{
  "num_attention_heads": 3,
  "norm": "layernorm",
  "positions": "learned",
  "tie_word_embeddings": true,
  "schedule": "wsd"
}
Each number is 128 + 24 x the weight over the matrix's rms, rounded and kept within 0 to 255. Layers, rows and columns count from 0. Numbers have three digits each.

# k: layer 8 attention key, 96x96, rms 0.152, rows 16-29, columns 0-95
# q: layer 8 attention query, 96x96, rms 0.152, rows 17-30, columns 0-95
k16:109113118121106131100184125159186134133162146126125096107115165144102129122076102128143140169143125091165116140171071155105131144087095120141129144155115140092169113114164133158131181122125131181156093084147136111094153135081088104152139183101157150099134136155136122119087132152111139140
q17:143173117100136141097114106103127153092145136142105111162139123085138132107164138156109129161164103081126107168123125102128147151144095126133161089102124142075136111125131145166073140059113143140149186108159069100164133116133111141118112063130135152168164146115111086122132154201192173119
k17:141123098146162151078095126138124141118085128151073161084155131091124108114138136119151087149155165131091147127165119131134149159134111168107112134135132163167126141118203135132106101112098140086144157109156124142112102131164128106118123087096077161161190097123169120161115181158120172128
q18:090144113114126069184105146131133161110100136120132073153115093079121131136134132132082112082124079153200068113121140076112136163143110148121094130146107186145116076131166122118095120124165129162148122128094114116187097179112122137141099174133118088135092162099124075124155142118160116132
k18:149152119186113154137131092118110117133127108121078119136058143120157080138155162152096106102119102167124102113150119072109144121174161111164116175114110200136102126132120137097150146132097102159198128123107090106172106155134133111157111183126108127125129091110116158118138161140117125129
q19:166148134101137109185149204129116118164095091154123128061115137139151068141196093120127099094130156094124133180103164157177087129062148123115139182160165135168139069136103164104153143144109126164176128084153150152136159144158125146111085109119134185130110178150118128126106135083143134132
k19:160118127133100097180106146122096134095129184137119081084123103138124126093182103162126133129094095136132123183100146147103115100134143155124137136098148130085138142149110177162152167169101117151150131173161091173088135115143180123173117100072126099145114064129141111175135111114179142168
q20:171159090126106133143098168119097107153134155099146163158077108115145116096089076113088092114149148120121166076185122139162131113104138096156099132107142129211101182116130133146097150143104137185130141156098083112144183135108129126161100125109166181138109165137135158160169166084131124164
k20:147156117147121103150136125140109090093148115112089108128089100101136133136096109182083136143089128123147113125157158151149154115095118135132116135134129139151115157155115170104092102107106090125097097137062161153083137150076148132116067115116179154143157141135159159148149162120176102174
q21:148087132162145078133118167111081138125117145126106157075150094117166153116135142115172153120129167101129111112084128139069137131133111118178135077092117124117109149142100167131110098171118125127146124135099141163114105128078101126117105120133151075177114126145164153109105188102116174109
k21:184099169123167104105140134097097129150137129151117152132149128124130125084155191167172118137133100138128106138141131140121098126120162133180113122121156128142152179172104126098115122130128124150118142107103107077107141096131123081134157103150147109165094169136153104106086160133136200124
q22:150117165157147089112064121093158178166110115090130129121137112124113107118168138132145140104150143131097135098129084192118172106131112130147160161169152120172096158145112140133112119096156128142156106124142106133122172123126106111167139120122092111124114153107110139133101123117128120119
k22:127140190134142101141082123103160146150125127149123122117116077090105120120138121115153102136145150123162102146128182130142136121114156115135158144143136119104134145124089077120132144077164093150128123147164114166122102110091114122103091160104115125139136179134128129090100115097146122131
q23:159147161139133146111129125132078169107129108100170150103101113172121113146156124134142130170124134141119119122122123171166167139118128107119167077130154169132083142100165134093132103133153128130117122153117109108146104161081080173144092125138087160153146124087065104128123058140124061140
k23:159154105128163169132173139108098201106169155089131128136134151105087164170163141131127070131125127107128156126158170148126116131094133107103170078137145154107109164117107124131169152151103128098105141168096136139136090138103131158096080118138124165158113127116090097139098145139135103164
q24:131108108122119106132160136085102114095118137146144161147104180149131114109192160161159112111120108143148126103108169114126103129097112106132127073123151133101125152090118074141137181121110122112102128124167089152149157124161116107152157134190125101093149147115152106113110112085104108118
k24:129122098107118108135143128114139113077118140167141109138114135174162153133176137084138128148102131141113147180131155134153149113131099133149101093108137126122080169103150096116147141099140104143124108087197128119099140149115093118118117161169117135096142088107129143106104152114141110083
q25:168119108134125096148108137163111097126132146195062100157180158113099069162132145116102143093152175053142075123121148156122131075132081149164151053144139128130084121160146127108118139136115131158081131133126127113100108171106126145118087119090123087086112094172081144119164094187132099128
k25:160120118136142109173121127156117079100153120193139116142137119140091100098087096128186104182142139102094096056101126179119104126124143102179186127104147197157198154111109174145152135129141112130105192113147067090095078145111133156137132130118104138073116099095170088137129097131072120085
q26:133092107160119156139196136099155112082138151138108123126132141144165124142130134124139137151162162108130158164106134131127113132138173137110156157145121120115116105155084123110151142124149118174101063121160060158137075181175158179134149121095122154161138156135119108159156126105137130091
k26:077062097131132166145158111110097165075096142127117124149142105113168107140078137173145133137160098143134137150083159117142121127104135120128132102135098110167108113132110130138141127122141125131155088109154102123103104175166135112171126129089153147125069068143117111125130069182122145113
q27:177110138120140133116176135159113131134147132159130167117058127128133107125120125119118146057120087194095122144115153153101179200169139121126155146171136156174150142100136126098113146119067088089144105123114096192114135136110140114142121052129164117129080141139098089106124140169125096157
k27:179043097158147117128090077131069158126201140145074127125131113151153139137124110111103118182072126136100142173101139103101109216118154126113132151150099100107124149085118112126208139147108118104116115128117119157140165124138123148142208107147139108140107165167144150124137179091156131140
q28:154127113166104143122134159126118129138162151075083086110128161122121098123193112207136124179111140145148107115170137162126092122097150209163141119108107106119118158147106168109092110137145102182117107114140133174179118119097132128157183155102140136132100153138102115111124102165104142164
k28:158134157195145173178149181114114124126124099094120121141111141146140111124097141135156080144156123109144120127168151121139076136118122146107103112113117157138078143180116117182139043113127097156125074090156170090111114116119122139124157121098124149142122158107128111110126074105146149137
q29:137158177102100075127124121148127168132093107148113107161118164111137150135130109125159131112132104137138147174131164164140141135133162088169152078139155104058136112150122098110131116110113201155093081139130151116166092101161129132142138117179162187168130174178143165143137128141171142111
k29:127097152145134099109119103125122111149125124071111103140119154081131135153152095113111140103123118179133130122116124141078113142125138143123146100170133153128086166114131130113085131160103118172108122126132133166097115148189085160174133129180157174136138118139185078139103106119130103081
q30:132082138162153138117145111133125155105106165149083108076139166106115147149095122152140095119083152118124146169131115145140066147158119134156140127108090135083091136111139133086086167141099139138169120111096084100140151129118132144149144198118147142150115150122117130139133099054123061149